Weights of a small GPT-style language model, trained from scratch on English Wikipedia: 571M tokens.
Each number is 128 + 24 x the weight over the matrix's rms, rounded and kept within 0 to 255. Layers, rows and columns count from 0. Numbers have three digits each.

# layer 2 MLP gate, 1024x384, rms 0.0544, rows 153-201, columns 192-287
144176163136125108106135137178127140097123109120127112156127105180145099138100145121148152159126110103093121113165135113122133148175123119118129136177121175103113111099137140129141110122102130141158160093096131110116138119117135089114168131112090119121110167100154142122113143156148168155
168124131126150134124137136127137143123142122172090093136156115103107143141138138121133131120103122088100126124133107117119100097136151132124155147146143141133128111143124122114111144153111140159136169087135143111125107140128123075140127131116118118092126120155157120129129151148120146088
120134082136142096102120135133127119157152155107119127157117136116109133123104146123143136104101086107122108117116144165131090113154122138170117154150160112152090144144116113116088095156130158108143152108153128153115134112177171150115108149174114135110114118114138111103131112155120136110
101128062132153121178097131063162208205143141153107100162113113085130117125122124072057201060123107075134161156057118151198123177142136141110125135141127170165104152188118135179131169161085154197117100155155131094201139155141137115170139125188148084080151158217087131084100153117138121103
121154148136093149116121159129138144117116112138116096107097148072106121133141139147135128125110120129130116140101125127111099120084108145136127139085118142110138113122142129153137095145094138127122153113132146138136128141146119134129085127129132145081156139121129109134150091134084151117
116133108152127124125115119117131141125127119121147117112114131112137157138137135127138138157116106125120142135130123098129104142098154119127139101119129103102151129130094153117137140120126130124136137153132149134110135131127115118124134107102131153123125129137130146138134140145130125101
098105137111129122115127105083109137141135144155174119135120110148127111155109081089144103083103109103114125131133111108117147096102127142140169177164106132136114108158095114139107106110101124128115125125129137091139158128154147088120104131124182074107118115122139137130106091169090117124
135164132129142131127070098124159150147132147183154109128146171131140116121157116130103127121122116113135170141143104118126115156139113107124148151096140165145130117106166172110118124175135096150145122138113100084114171128125076157163113114137107137145066142072124135160138137145143113120
156138136115114096137131097102124120142149112142151108138104156143131125121134144107136108141130110155188135154121138119125116133116096113113123120159083122117141126121122114134137137115102089125117119149133128116106118163123134167154104145133096121101121099137162157127139146129149118116
123132115143121159110131105138176172127087140113140128138110090130137123145149132123098124135142139160132139129160124152096115113124092109142066110146064160110126116117092133131102069124133124116137176095106125166114154086120171094111099102141096200138134112102187095127094111063088140128
159086142121142110161113076103141168082120168107121114180094086037083085151162079027197112086119082122101130144121152114065131143129154099159064069067230150184111090143105121159145140165135070029096115155158139073103088143172135172181136112143183176127188180144129119132210144183214114087
097091136135156121104166115138133123143106134113091147118140147120142123132146135120141128124152141138133120095112162150102105137121102124138143126136128117107120137147120161123118135148127100118140087109139172134116103128148120100135139134116115154124145133143131111118124116131119123151
133120130135136112104123139141110124142124131118119117128154103113140129122132144142132152110102133136136144146145132152087119154110114131143123130119112151124138110144163138099131141141102110127147168144129150101116141130124177105128125122155136135107150129128129127125108105154121106126
097095113140141111159128134140120111153143145093116146077096092102098126164086157121090074174103166086092178133133137150141103129140124188147094138161127134117129144104196109151192136152134165113134133092138149086194104134165136189081150083191174158147112173083171117137227060113091133129
170138182143134166140133119162114143114138107137118118156142138145117102134135100142081173139084128177171148130122169131129141104150084097099115142118144119137123087116143127147141125124152131126131159120097110112087107169156100134149108190089107062138129107126142140136119111150113136165
109115124154096130113120140140078114117119165117152138104095141100122118118131137143157151093169162116124134157126133129145168120108082145113155111117131073096161144117128134087138233095151085142214147143154142137177124105093121108106167121146150068155120162129133126116127180090097101130
130112123096105132140119140105143123163099120106097090121104117145107099111139130102105068163095149142173143125115131135126101117187112131166155122119107069155125093159084103129127110083106199138116111111127160106157140109099120168080116126146134123129135177181138123123113183101137172113
166155152109116117141111143102106079176140133162055151077136094134097118168157159137111103084103134136096125123139106101107114149151166154102144120160090129100114131129146122131165077118137122116149132138147145106119159125128103151103130110128127167163099096124150108136160141148106110106
107125113119136147132126084112134121136143153138131127140142115133112117131132117140137157117129150159122109132127126126127136130121129164104134159111107154146127132160111106127129100147135087143131131131117130135115120135119128150138136112103146124137131138117135124112133141116116095108
137127087168099139091092105095130094150075088143141154137141148126138123088143152147080076069145205187088060096090102137169132121084167120160135139107125142131138100120130139122088112058114138081087166157126096124123145135151138131125154107115164122127105134143088139137159102143113100104
122089138102111121134119210171105106139158127075160095126096146143163154117134158144067169092116071095145111137097107108157157107127153124144096141078153132149143070132114157089103149098126098135121094156140129136173147129147154121107106092169139161213105191127171113147117110138142106144
110121125120131153132126109119121130136154150116141117126132124106152122138126117129126142135146135142137124151138107095133124135122129129121131113143109153136108116144136110143109128130147101109125145122142143130139117112144132141123103145151142112114109127131158103114138144132113137121
159124132117105110152140124066117110143138166127119130147140185088154132098059119112120108088076143122114106095136169113096190144109080085132137142102099167070152125112154195151153121132127109117121065149100130072165120136147130122127102093139123126130131110125133137119113116102132087103
119105136118109099138151129183127083106133122159114120168148161135138123125098131078171136121114125099122109101084142127134140107109106134128088111088131097113106136101144140140119145126112097104119127122141136124113147155121123155153104158127110094137164052130129139092145100133125161139
117117112143125143108143113107131130103121124150104137127119121125114143140120154132118140126115124124155110112088131145103150116147104123123135151130144111125120130107149149114130128102115135122138158153174128152135106128121122099123138109076151128159121140131114117116085117134130121120
116139112193155123135135105100101107146112110126126111149123145141104158145173134163157165125130164141110106156167115132100132155145147106125146093143149121114151141112116123072116121161161094118107100142141183090078115091142141131152116154163141122086125121110148129134085103154130100131
113137137158123127151082135121122142145147145123099144119104141114141128118135111129117125134141121136128132114111124160126118129142122125110106116133142148125117135109132091141147136130147126120123146114143130110133115125162128111135124097124120145156170135129136128133125139110133143122
151133166115114133148101148114140118141141107119126117143112136126113176179168152148111137111131150136144115113106122161121114097161151122128161097155140133134118116155117122139150116124155139145117115128123113139115082144133117112150106179118109142130147102112133118152166110160137106087
147136108122139115101159155131169056198194130113144119148161129110162120147163148158131107070155135115164131092178141124161145135147135113093139122145143142130150123146102114066116149123179133141102141185125118164110107105134157085149136152084152133104141139164126068173139166141175128141
152095123135127110122121154145103087135148117119120103113141158160129151113130155167118145131119153117129132119136147127145163123119082132120156135126137111099122097138134120139138158124133129140088109106108139138134120158151129152133123143133166095113130116117105146177180137101147110098
126127105132129160142169123132155137191134104133165154119131093146110108143088134120154146097112189102124119133113125088103145130136099124128074170113155112138093156107137099131121085161135133113153079133132123158142100144079101104144177112138138146076120097148115160144158158119129105115
135149163136094113066078134130152071177099149168096142147083093122089127093127165089077144089142133132128140108144100189164102143170144126099097080102097132148130107080112133148104188134070117139130113089115156088093139131114174103123048124152097161093153184151147113084155102120136153064
119092142094101132181140105165127114118165103121128135104157144129074093112139183095088122134144137141089109105148140129113151160088128108143119150131123110120132125160107139112101150091120168138128109116101152097121091152117109173125153131112123155092116095172140136150142141158133119131
106120111125107124171136125102171112149126156116153122146123129069152114107115125124133144143122136149127123118113091095139113114120130137128127130141157127109132156107128105132114115133140147129157157142133139120125138115137146151128101102160148151146110132157119108130119156112135131132
106129110147143118098131169082093171130103120141152137127151116141155138115111142109115106143120148095141109131075159092141126085152157157107139111138130120131108117063139142121105123141151137134167183109121133121157105115082119092137127143131101076127130122117101085097127136096182168104
097097061148154115126135102189138119114080090172152143078086147084127105103110116197173097115164197117113063129060150112120078147125179107216098085093107144153114145099100100134205091140150144149188120211115141153181134075082098088114143115112117132108109127089109121144197207192091082083
140114118116136135126112124149147124128128143123131131112133138116154126151117142122166151141104129124118127135124130165101131148098102139113096132137126127113113122131123122136126120136114111118143157128148128116153133143121116155112123116137115136125128140106142142095136139144126131130
107160167132137144121121160118111116122144137143146117157124126082159101123133139158149102130149115157161128103148155149166095089133142125142117114107139106099128168114153142107151099098131135171120093130102102116172136124145123122147120098118133137139150132164113112181154122101147148123
163127118087172114123140135120134118147190144161124109124108110129129103152162125102126119146094165123118148135113095082138067124137151185100118113111128145111130142177120155136138104112124103096113131131059117137165088131154124084098138113153099131106141176162112126182102117122126147148
155107103109138136110140116141131142173134097136169110116108136110146139131154172147108138120133128123129117120092088133152112145108133107154110126129131107120098117132144129135127108114129134122138128098105121135130129125123117112131124124139127158119125118130091131142159154137110130119
163135146119139067123121165153165106153151168105138130138162113091118094130168143126142131097154164119129135163116125140168112142128108120135115154105149113114119121105154128097142109129113155120121142150139150102098112119084124130124127137156166113077103114108141104138126143149171139114
112124119128135142135135130143133110148155159110118137155122128160120134123128146119119137134136131099110082123111094130173145162096079082138083144118112139128130118109121155117140160131136128153114084123132170124140114117129126120130103103136134120135139122108149144123114147106128138165
138142196141103156124049108141159109125153113152127167152139096152118090118151130101058154092120147108106143144159173176129147167157135141113162128143162169125173121134151072213142114121087160129133175145175155102200153167156139136109132149140165070111075216155133126136153122081147141138
142111114117100138136133107149110129135122140139128141138135122142135127115144126141124154095135144107152124133124135143109105116155120135114112144141140166136130136097119148110117134086147114149122122100142122136120126127122121116111132122108130146108134130109109175130149167099100109132
154063128078158141149110159134125137133155139069138157116145127110190116102088159186102107107140121147154183126171123097070163122080074125177183229107154173083119179081152132154089118154128158152114115135082118146119130126168161103121129119077155137158179143065147129135157113128091186087
100193171108136141159114143108106135132104108124129147087128144113106142153137164106037147083137112094072104151162107128117085131118110089099118075095078174131185081116134139140136152135070110161144127117166124141148129168100119096113150107155103118144123146149137146116096149106163136142
081117145143154207131147163169082109096133121214143143185085192176139126107166127146039125088131087104094080105136080168134179161137130081117078077116186091178139102125179093075153144101141066163097162105123115133088151124136130093124103207080083138161088034141171186158131183110105087171
105143123130154127111102151156116132174158150125177128131149127109123111116129126125116119121119119140159127144141139121128131126117137089120106091169126127118137116167119145102154115129127070100104134129101161112122157123099124114137112159136154142093124112150158130146121129106147147114
105136158128139125156124142112117155132135119108133136116140109127110134130123136114137132121125127134108121126116140140127133116134128135125110136154138149103123116139117133110152155127123130133129114130134146131135138140102119134131144110138148127122140139128117121114142145110122151132
# layer 2 MLP up, 1024x384, rms 0.0547, rows 153-200, columns 192-287
048176161144140117101121118150122110108097117151168121135140106148138153139116111108157148123112137139107124111107088131172104139135157146089139140137125146117135125120135119129133163138111113134081144152091165146138124120104140118103142115110107127103126123127127148091112119129112140159
119155143124132121104150076117114146166122156133179109131095112140137132114125090142120133143158114133156096142109085133139153121170129135125079140123130149172126129148124109164124126155167107129147104102178129132149106105077146145103129131129132143155110130148152114110126173103110086140
125126088130109110116123180131158153160126168135156131129114177106115132141097138122147151121132077115110121131113088128138093121173141136126101100104169169138083131101101111132115131141153108121139172128141169175125103109154111134160117126156125143125105102112130092114169146133109140133
099136071124154132194073144071199163189120140137143110149109105126150082137142117113084155071152118046127147135051116168180142184151126110100094188159135169133086135202149109168121187170086110178120065133140114136202138125159134129152121132206125176096158150215102140070080121150132126102
129132156149089185130097145107146127114136137139145127140105102093114170123145140129132142130097113156147143151099121134115130136122116148131091147092119164092144113109143136128133119155124121119136159136161128135130156126112111112147087172129106143126127150115132093137137110134091168083
150108113133104120137141134109139150147146116148155127111117126131126114111105151098126134114107138132149111114118115139128119131154174114107100096125112084104150127159120128129109123113138119109176134148154150151154132113142148115114130140148133098116151150139129121149143118139110148149
172118123119134115137122122144077083143124124114079126136160114117099118100134157147146114137152145145117151126112130125113137142102138106089133114105152122139149123150130094111128100104142109126117115137110103150151115129102149138131164115154117123163154165110109098149146144108181139130
148156108097122139111130183085063162140113153131121139134144120175115129096086172113071090139154129126149107113094098159146155123121141133194117110139082156101129140076151129129156120106110132154095122116115110117089147131119130166101117144091103115123114097112133150152183140136149144137
102123148132145173112107166150144139128114121119104140139149096114114145143127120138102160121118129093093119107121102149150129116143201141128130145100158142135131157128117137127113123138156152132134145106111139114166127095133138094108157090132150130164123151139111095121103144130131136126
126128125116122095153113131151086059104164120127107116133147133154137136108132126125150142120111111132126146128120111136122119127103129158098184143093189118138128126140150090135145165153116122110129085151141109090142115156117136164132130151133153088084126168126086161139149125184132121158
166097166118131089135117082093124146060138141120108123161056093063082056151167051013206113091139086120116164142128140115082118153129149123106084090072176176181088115126126104141158136204132089056066140145163126096101098179129149159154129112155147176109159208153103132154220108150211116122
136142146135135116171104097105108089123129136114121157144106144122120130140120124077101148126145121132152135145165120127137153096128171105123112125114137108118119124135110128104112121107131144136154121147111121104137109145133145105109106113178122108124128113103159142131124108107107125115
131139117122138125145116110118159100128139107130108157120125155142103123144083102114117113147158132106104103117097140142187136107158164114127117118135136120121099127119135111140117108087174170129128151111121119136132096154141112134146143141079089116142116122125110136123182152136150149143
131169113111120105104115132116145148104139114157140103184158167181158128102149105116169176094151100155184107101148111135140154096144124057108178103125122144135118105161086127134098122109100084183116133165093130163078141119109128079133109138079074114088146079156092166115052195135155110104
168136183144112169142138134199098140126135111144123112179160153129114109114135091153125138148113125181163136110126136111128156081148090135106110115104145123135125095111135091155156103114135141128126154123097097110086139137144129153145110166103110072129122120113125154141093103155102129145
135131137162158083143100107149130117182173133100105110119162120152136132126138102178111140148138084176094110152114099139112059156172180115111166151150104114129131140102130098144116093132128151141089107106138153097146134109057153088118123122150112152163136136097161141117162139145146129149
174187100158112133094132112192082154076163132144118148132126134127104170107107109136128124076132124122129107142120147130132134126149134118102095076128104137108105143105152134097101161115163110108088126113166120148118144160135125108187140121134152113106114051063089144124151094122113097168
091125090129139130121157141150137163106101110074180117195137198129140108091089080116135160148156106107147137160138158150122107099096095106160110125101180093140140126126127154110109157133127143128124135111103101154111101139146134101154141159117125092092157143123111152117112156105127139133
118136106134127120138114156104130145147125137160081121091140119136149158114123126154124136132110116146111145121141129145119127106150126144141134126107125109129122174172126118152147124150124120117108129118123130104114106150111140140118127127126154155126128130102136156111116127139144127119
110105167069112134172184139157144165106178139127097083148135105128093140158133122125140154164121079090127178139116124116101131109176125110134101131107132103118117139098146104173153149189115103184141080081116163096141096095079122127091087167141136147133142144099170112106119179122151155173
122074146101133085162121202170100116158155120102145114118113140163170159123133156146078153094136075108124129141087113109150140109133140125155112165125159119156148089124094164073105125074099098115142077160147129132180149136169156134100113113185151151201092190117155114144114114144119090132
128124136130108137112120133149142108105153134146107120117121147166134145129088136125142129148125127143152132097102123142122131126113141138122101125122118146106121110136103107122141099139132127128118122142129105124111116129137125118116112136108131154137136118129125134149132093124111138113
158121110128102098120115120071123129135142156138153121191171195112137150096065147127109108068102142141108107143162162128095176126094133091117162148130119133048116112118145196108140103144123076108132115159100117088156133157149125141122096086129153134144170085105140156118126112132126095095
135155112140164148145104171089108157130134140161118122107158083141119137139144133120101102130164165140111116155144114137136140121110136152123129165126112104129113121108150119154141092120139124187154162115108133117154126104134093094119161150112160117124063179122106123155164124149162154125
109116132116135105130138154124151107137138120111136096143147142136120105106155105110166126125115121122108141129143128153147123152098159127142136124120118145129124161139136136105110117146121149127098117132113126125133119140128132147117128133144138119102117117140148141154151098126120118117
100112140181129112161140118119104094129089111132151150130132127139164138118143119149131149105148140135162110159142096143163141128137092099131100154122130129098146137095143099090123128155111107139144131120111171116145129083131110112137142100118123143089089123123131154102125117125111122156
136116074121140108132128122116136140121096136120133112130147143125152100113153152133099124133116143126116162129140124130118162136111131118147137123113106093143155145118124141101132119120138116119134157122127103137128131136125117137122097131122111130110110117142127119140148129129125102118
164146123123120135123087125130156110126132106114123130103108142137148107175165165115120133121138140137169106126100096158140149104116113157147152163138117103122121121129099117120163177164109177148159082133125105160101110149129144125104106164137165100145117123097138116144139084141139130118
148139104126129116129128161107151087180184151112134125142128148095128120118156144157097121079128157148137134133148149122075098129146161096123114086126133162127133136115128096073054173109114135125134163175132102132127112106143133084140126124105140145097116172148104093167147153145179138140
127141123090120121128128118099153167126103129116135162135130112081134119161136109105133103129148097131125106110134103120136107143139166136130100129136143127141126154118090154132116130165124141142134126115139117126110132101114136106107138098122118143135135111133137127086087123163114140147
150131143129149114150126127119158110122144111121107108148136158115151119141165131156156145116147113119152145171168121131160121152122126126137151118140125144126140114123140113099143145099133101113119150117126134143126152118153140115106108139133116118128118129093110110121119097137132140158
128131075109151155198149117143094176105152147096147102097148167143156141193130084142149119186115097120142111140099149108102157102115120134162185182123169110093134127174137116106158095099181140140143140168119101158137134116151102158136205144087127073157098095099125129156125160126106107168
095126117117125115161137127161132106127115123103120153106124157129126058092144151134137108102113096127100143123150122093136125173098088128131125112123128122145167103142120169114137117095127175104139140128102135099077116150094117115102127086096166127129097078136137111116123160138136095124
115131124143156155123140131142088131149075112139120145129117127141110120108143147125147157156154120119141133159129137164128137122157119130120113103120139122151131115154114148145112108141134114140144138137124125140134144131138158098102121137122111133109148099132115112130125138127117126147
102136140141146115091133174093128178128097123146129138156166117136153138112077136115127118147116146116138104145089141092134127089157153165099138126147137115122095110055132145119113116145146135132159152117117127105167126120067139089130132140129104092128132100113089086102115132083184177106
116179175062075154082172103061107114175162173039092168135206114169159147140094168112058125124121053111161182093188105140136189139135101204127126189145137080056160196168213157119103166062101197114097115058147121069057128176146135110129096172137151141179135149175044145139086117055137197208
159122136148115129122155138133112146115110117140167104128120125135117141146128111133112094118155123126161139112139119082130135131110121108140149105109135131138127128139147147132143137137146113143112134148115143136099097108133137103094121137125153129162139116120138140135130122133136114118
157097074096126088148126108112152145138123124096103114094116128175124137139127133106116137136110147124107148156126113097108154119114105126105146167148110114157120097138119114146107167148123117098135166124160160138063122145097129128110138137142133101123138114091140141096145152157103096139
100126126156099124108127131140117150124070095070153156133156166118120185135088117138126125110164124144153112127136133165149175092170093113158192163155128122153123086094133120102102159166130170155144115126184128133109140103132103166155122145091146118126131078110158119107117147122138121107
141148151160109136145110107128120102095111158120098159138143116136109092129132080129148131124123143129117148150163147121108145096135129137111123140136122137116115130134097109133127142124129124129105123142141123118136130127127120147135157156118127128141162113109149117090137104116126112127
103135134094125150114141112098114166105160078126103119139115107157130140118103112116140130163091094124129167072119142106095131137114123142129112119123139138129155152167096107127123135095130077126125110109133105145145115137185151112117150094107090137164126125144109141130121131127104105116
125155140093112152142124127167151118088121135135108113112135107152091144157128111117125136121155129118164118120114119131143130127148127129123088114118135126129169153131158097123125127107111118120112131131143113114091116135128110150128143150131167130147098154112151146114134143148153142114
135152085111155125115178128106099204124138107105135030084095058117132131198126105119158124155144150163121106112113101142102073085095141132160104103107083143148112124116086133098097112185121093119155087125094120117069089062118105112131108087109055131096180008110156091118110147133147132156
103131104111132119115130118102188151103116138120159138123135129116130129157100129090131131110137131117124120114163140124134140106124121115158123132114120119118132118134153105163130163126110105103147136136114137150117115128131115138180167133123137114132121153145152146131172109158143134157
131098138092165135133121184128157148115161137066168140080147167116197098125079156172076122138136124145157179101170130099069159131067116122188174233118146180112106195085140122159108120142135128147122119120061134148127119128128154113141132115079164132151155137062178121126161092129095190097
133167173106162153196112138120067109140073128110113155097131150162091164153118133111064101108163120102062093121133128149093070138139090115113168098119055141131150089071103157177157123127073138144134088124150112132131118117105100139160145084133132081179103131143100115118093118103139138113
197144143098103061111122115100173153173090153057133126046194064094134140142088132103227137184134174127157148153126157091128100110088125156150186157133060141101117147117106153165104087142114186084165130142100134119171114124093116158140148044169147129094173218105112100090114103159136124107
102163127148149114152150152124147137125137141150156108150142128136151107126161122147121094128119126122106125125195122133093116122107133093136119137148102170155155121138130144097154098134143102125113139145109121127111137122136140098123137149105119153162121164128156146131114120143109152120
# layer 2 MLP down (transposed), 1024x384, rms 0.0279, rows 153-200, columns 192-287
085160146131149122125169077182152108119103157128139151126119117153115134113105132072134158140108132148125115126109083121101123121133111100114120124126096107136147159104128125141157146152121124121136152108087132142093144122127111115104141132129094119137135139116118110078128150125115166164
089133098130128140099108110132115140166108148116156142141117116157123132135125098139103132133121141162127116158119151142129160146132102083131101109147097119138125121122144128140142110119127110112119122170141124118130122110107128127121129130131140160163110130138117127113145129136129125155
101129119113096090112117122118109153121119141113103167140117148098126124114104158134123131127120102127095107123120141141145100103133100159147118140140145151166097131129117113160125123148164148128178152085127169149139107131126122144116125139173105124127147115094137138130151167147112137161
172088015060137117166094151085183207164118110181105095145107096108085170160099090093136213058092183106149175134086092128165130157112129118152176103160078148149103127186124141132113163236116168180170102120114135146190117180161146159192141082154121136096148182180141151033070116145124107120
102145150134090146134104163122154144127133144141113120119125121122108126163131115124150141118109121120141101143116113135141128146103117121132110129077113146119141134132151166163111122126099123117189170102125111146109149081107152134159092178154156121102168174113132088153132067141080159117
115112163119145131134132135120108126149120150115121134133146115133132131135142126134151122106146127129113135124115106136124159135128100165137147151123129164140112121128136134142131147139111133163097116111114124125138121126117122123150125121103125135142111130133137134127111137125117106133
166098141128135114132120139134130110123113144129095139137140136118144093110160115131142138155105139136128114117074142117144101129109135115117114153104141106169146129167126083151123115103135110114144102153116136110122129110152142137121140126137095104155146144149129114178178082095158138144
114111109115114086096128125123192109130161147169158101151150118038130132144100122106144141116132132122155151128127157138138138122113090110087130147118147170145141151113083090132119154113102103149129127180120107117148139119090139127138143121175133142115131086126105156120104091150128107102
108115125115133168144150110167113118100094143136113155150127099123128122118122116157135131148125120108124128112149155119136144110116142156131117176130133141168120119119140123129142100101129151133134131134103123123160111117116110099092145106115141100144106114127117110126115172127148131124
107116107102127095205099144095076095179141099118113126139128108121143139104116143130158156084119114118122126105151139123168128100131166134120173159130148158128089156144137101091190140119154158106135117163141142083146138136112147152184135177131162081098126129157027134150175186152117156151
085156111168095120119127075052102179115136134143110083197126063199124111174159144093090060143142073190123082084166253148138156169187140110129120107118147108170144131111115151129150153186111149080112102171134128072141083163089141114182116150135129115111152191094175059178166194117169115184
136140111137104147102113128146120105094125147138153123122143136066119152134099132141124123127116141108138142123155115121109127134115124154140129136142150093097152161126090133145118137125120102134095163136145134124113136130111164132124145120112121116141139141152118131147104110132083109131
128141121137125160135117127136135114109151127126117158128091152123123146153115085130118120140136135107104094123110121128165143108137129125110141134155140129113126141099127127136107135111161139136103121113136119161143123143132103120139128147097104133137111125135132120125160097148156142152
123230127126106135121148115104100133130181097191074081158197161160118123098196085115129136108148093199149112109193031154134129125096125054086178155123042142150104117133079131147060192109097145188169153135134095146094149140107152079161152152086088065073157097137069200121056183152160109090
105118104129131068147105117110140131184146113080130152091149122118112162147125130118159094126157134109093071084141121155115124149130132165188148108152146148129131134108121172074112099150122103108129110107139174151150120090096084104095147095130111163118105154130106132085152125137150173102
115119137145128122098136178129112110119134153137150075141113160101123124127122107121147119068150135124110128143140145133115144124103105115132140151127135112091139112105140151112146164133104120129159142163139138132138161108101136123158130088163141121127105126155120119130108104088134125112
142130164153124200132112114128100146064133145100153136153147179124123157128080083134156176098132148152093112113188145095123134193114109129146173116076108169075118115116176117158143108137153129137136133106154161151126120094174150119166126113124119103127119100097110148124149097137112126083
080086092131107130130170107143123159103130115099155080176139134141119159100102132078151194127133129115117163147126152117123106088111131130174151126073131149125122114127127137111141154106147158136115122146107163162127121126098127105122177138117133107040153190123154152109139158121137148157
120142102130120134121125115104137137165150144144114130097128114122150142126135091145158155140131131159133136128132128135107128113138118168127130131113119123109132168157121137149138123130137138144121114102120122103123122144117127154135130114130138148143133130115129149117123135110147137126
116161145149105085126173104169144120136103172097143091128136139109157154153110136144144138092141072120133160138152146109106120137145133146110098116146116151130086144155130101156145123131108107150144141064135158086176150157117121078139115146146095154143145170105136171130165146155139125136
128116147072119129107178168154118088185126154052062092103098093120133096109157119150085118134120095090193112144150109120148116068189179118110104160083172179143133118189132139059135169047146085076047111154173140184128123136164102148095156142135157149185135098126133102135064183109162112144
125136134135144127105128135140122136160153119137134128126124133149124106117112124124151153117136126142095127092108121126103145132111126130144123151103129133132137140118147121110137128126122169121123142123140148143141150137119127118131135118130134128120129123108101139109126143117123142128
129124135147118113152114145108136122153131191122111130134115202117131125119042140098116092141082126160144125136143135114145155116097118063135187076078163204046147130138162185104124111151166132132112075157054111116150135178143141183118132070148129073140145104151138122143169135138130088114
112132146112117109134111123141135136136160110115141116121112099153157129091121141117123102110128161137139133166139141144122159121171089154184156120119107115125141108090151138115137128124136100148087163115118159131121102159110147132127187124114151103136104116113131132127153144124080104115
138129135134139118139119121140134122141142109139140114165144146115133118142131117122147106116132130135106134123170129111134121136100135129123113133114135126135116124144152126147140111128114140165114129122117128102128156128148137160134130139143094137115127144123157134138145110129163114120
130112165136171124126133115164131102107104130111129148120137124100121150143106097121140113127152138112137128109127109126129130159118113153141091158145106156099146142133112149124117134128130119121119116104085161106153103110118110141088121097106163129108129148141149105098146104124155128137
132118125114152125126154115120122137147115125130128135143129123117140126130139138126137152141135146114123120108150108111122139128134157115149134134124137118126136116138114162102102163122141115112113138145120125124135134119140116146130132152123138134161109133144104155131130106140129103134
106169119150118138123095099147105111114120079132136140119154138108124149165139145114132119148114146136140125125109118150126114093128136101145156127158135127136151126141122114139149134158116162141145097115115091176106102140139112132140094150127167110132126139132093125129141057128124084128
154152130134116079104146174094140086191160165121116088109127105097139105151166107153114126118159133115157104100182151104110159134142163127105129131093126158112129110107109129106091109115147143161147138137100100101084104103161113112138125135083126126084156172150125105144126160116138143147
118143117124135123129120108104142154144135174107133156148141101119146098139136117087150124095142098126115142122096106107143111125136138097127093133126116127139138167119127146132139131138130132142147150139122116122107140090112159103104157119159106147145127126133144121135107113165123137132
136143137136154133142154116129132103180102101136144133148118131107120097157117144136161145106139149118115150132146148113108145154098132118126108140115151121096110126123110095118156166121111109147160116114109125161127100140110173101092161116148149163080125108113114147136135165122157107162
112107133112151095206143076162066174121229126145125158089187193132159079156153072194140107190112083132145143065129157101134127115098095145103126145069124163089084146194132129086167081109175143097148111148160091136153145140125116114170188109107135076165085115090081184188064073150123087165
135117106121111121102097140143135133094105145103128106132137137116141085085087148123082115100110087149149143173095100113132090105099120154147101181180133137136105094104081134135138145153132099153122164100158151133138142100138142149122162129120162140111088099143150091134148130164140082101
115144145127100122131108123109098164128109133129162114129144171141107145113112127132127158149137120114139121146110132114130113135128148163131136102107112142107114147155120120141116150142129126119136138121109110140136131145124144126145158090084109127100135115129133127163096069150136119137
137113151101135131132140139091157149102090095120187127133148103094149111128110068153122072127141170133118150119108107121146087083130140129104131154065127076114134114088124123138133159169089111096168160111082122108146147103109127169116175126127119081092098135118101084094128093119130128139
156163118167206114124086136175164113074116092205140121130036154113191146073165092112182127169102239098165134151076162129084103081120157105195072054085091135203127068107064096132175167172179111118216157149121191200161145107142090106063165032154179061120135174076154128140170253252123038067
116119136118110096149143148119116141133144127131138138137122136135132121121141108122128124151127153122131124146139151120134129123170152135125154141108100135148154135158141146124110144130133137123126130124118141126107148121124102128111092131108115114135115117117143132131148103113136125121
120143145132138125150107127150102136124138135171119100120131130143131079125159101125130111143147113141139061123123161137135121133147147131122115124130128090111106115151155118129138128128119118135110104141105096110114147097134091108109134133104142142141121170151116096122088125112128143097
137136145157113144173146156148141135108086136103137128112172132049156141134122080139145205071077105097185131139180041143112156117128145046087107207140126143110110098111104184138114141149084151148125147102172085105156092115126141135125129174148146130119099076120099127090130139122150094096
137136144153122130148112116144136103084127168140124125126130110146131117138119100122148136102103136142138121154164132116127151090147133117118121122130110152130120114118133129130108104108121131113101145113102110118127121117132097140152146170134132143116133087113147140093120124109134114115
148138111125127185104140112114130153055141065115128128157119166154157132148052138142121138174127113118118139092152115138099154104106103138132117099120104135113118159146060103156131125112149059145143119073139091126165144143151184117116136112114080135167110131142141125143125079096094116140
113164112118128127145142112147148129133105121116125123093153118108126107118146118100150121113125119128121125139114094122128129106138141142110125120129135123135164134117116127123132103093118147126111141142133092129114124137113105128141115134144127133119116164142090134139160165128135122120
145129120132152096125149093142106171107133123092175083107096091129136104128113143111081156165144127134107109122129122151122072085133086096099116176115105136133140122094095159147134155142118068052148144110112115101085112114145149084144116088140083134147183086119154069123100124168132163115
110134143127129132126112138135115131155120123154123109111114145133114116110121113148138118138120092115112150133124137124122096126122146138143137141119144143152129131126110134125127118131143138130126120123148123137122150153104118157112116099119124133149125114114102126154088122115154142124
163120107139087177186110199108132095151077141120124100104104149101143127101066083095014138147123103176149080121076124106097113111117089151147164102091155075162177066177122165135162105105125107126169176132136140155136168067155106142103116168147132156118151143146159158128079127128133144131
115134170076154117158150159105107132159086164174158176121094163140134157149125132105108122072164161118081119095126133135076109132090138123137178107134083108124167104078153131149121152142126110114101149145117121147117164086093140133167130117091124141174108118125051127137111111081101115105
094157168159119131190118134122078115076189083186136119188081179145152111108153156150046105060101116151135088096180088162080159166180137106085105108083173112181119113163156130125122121164159106209137099142157081086112145111184163138142129151100080130208135082143197111174105124140099096102
071118121152141126166170131105153151097131120101133108122131144124152137153132120128118117162120122110160120102166106113119130120131129119127106103143119125119134108138134130112128144160139097172121130102105137137132156119120132142129165120114119176140120139158148126133114148139120137118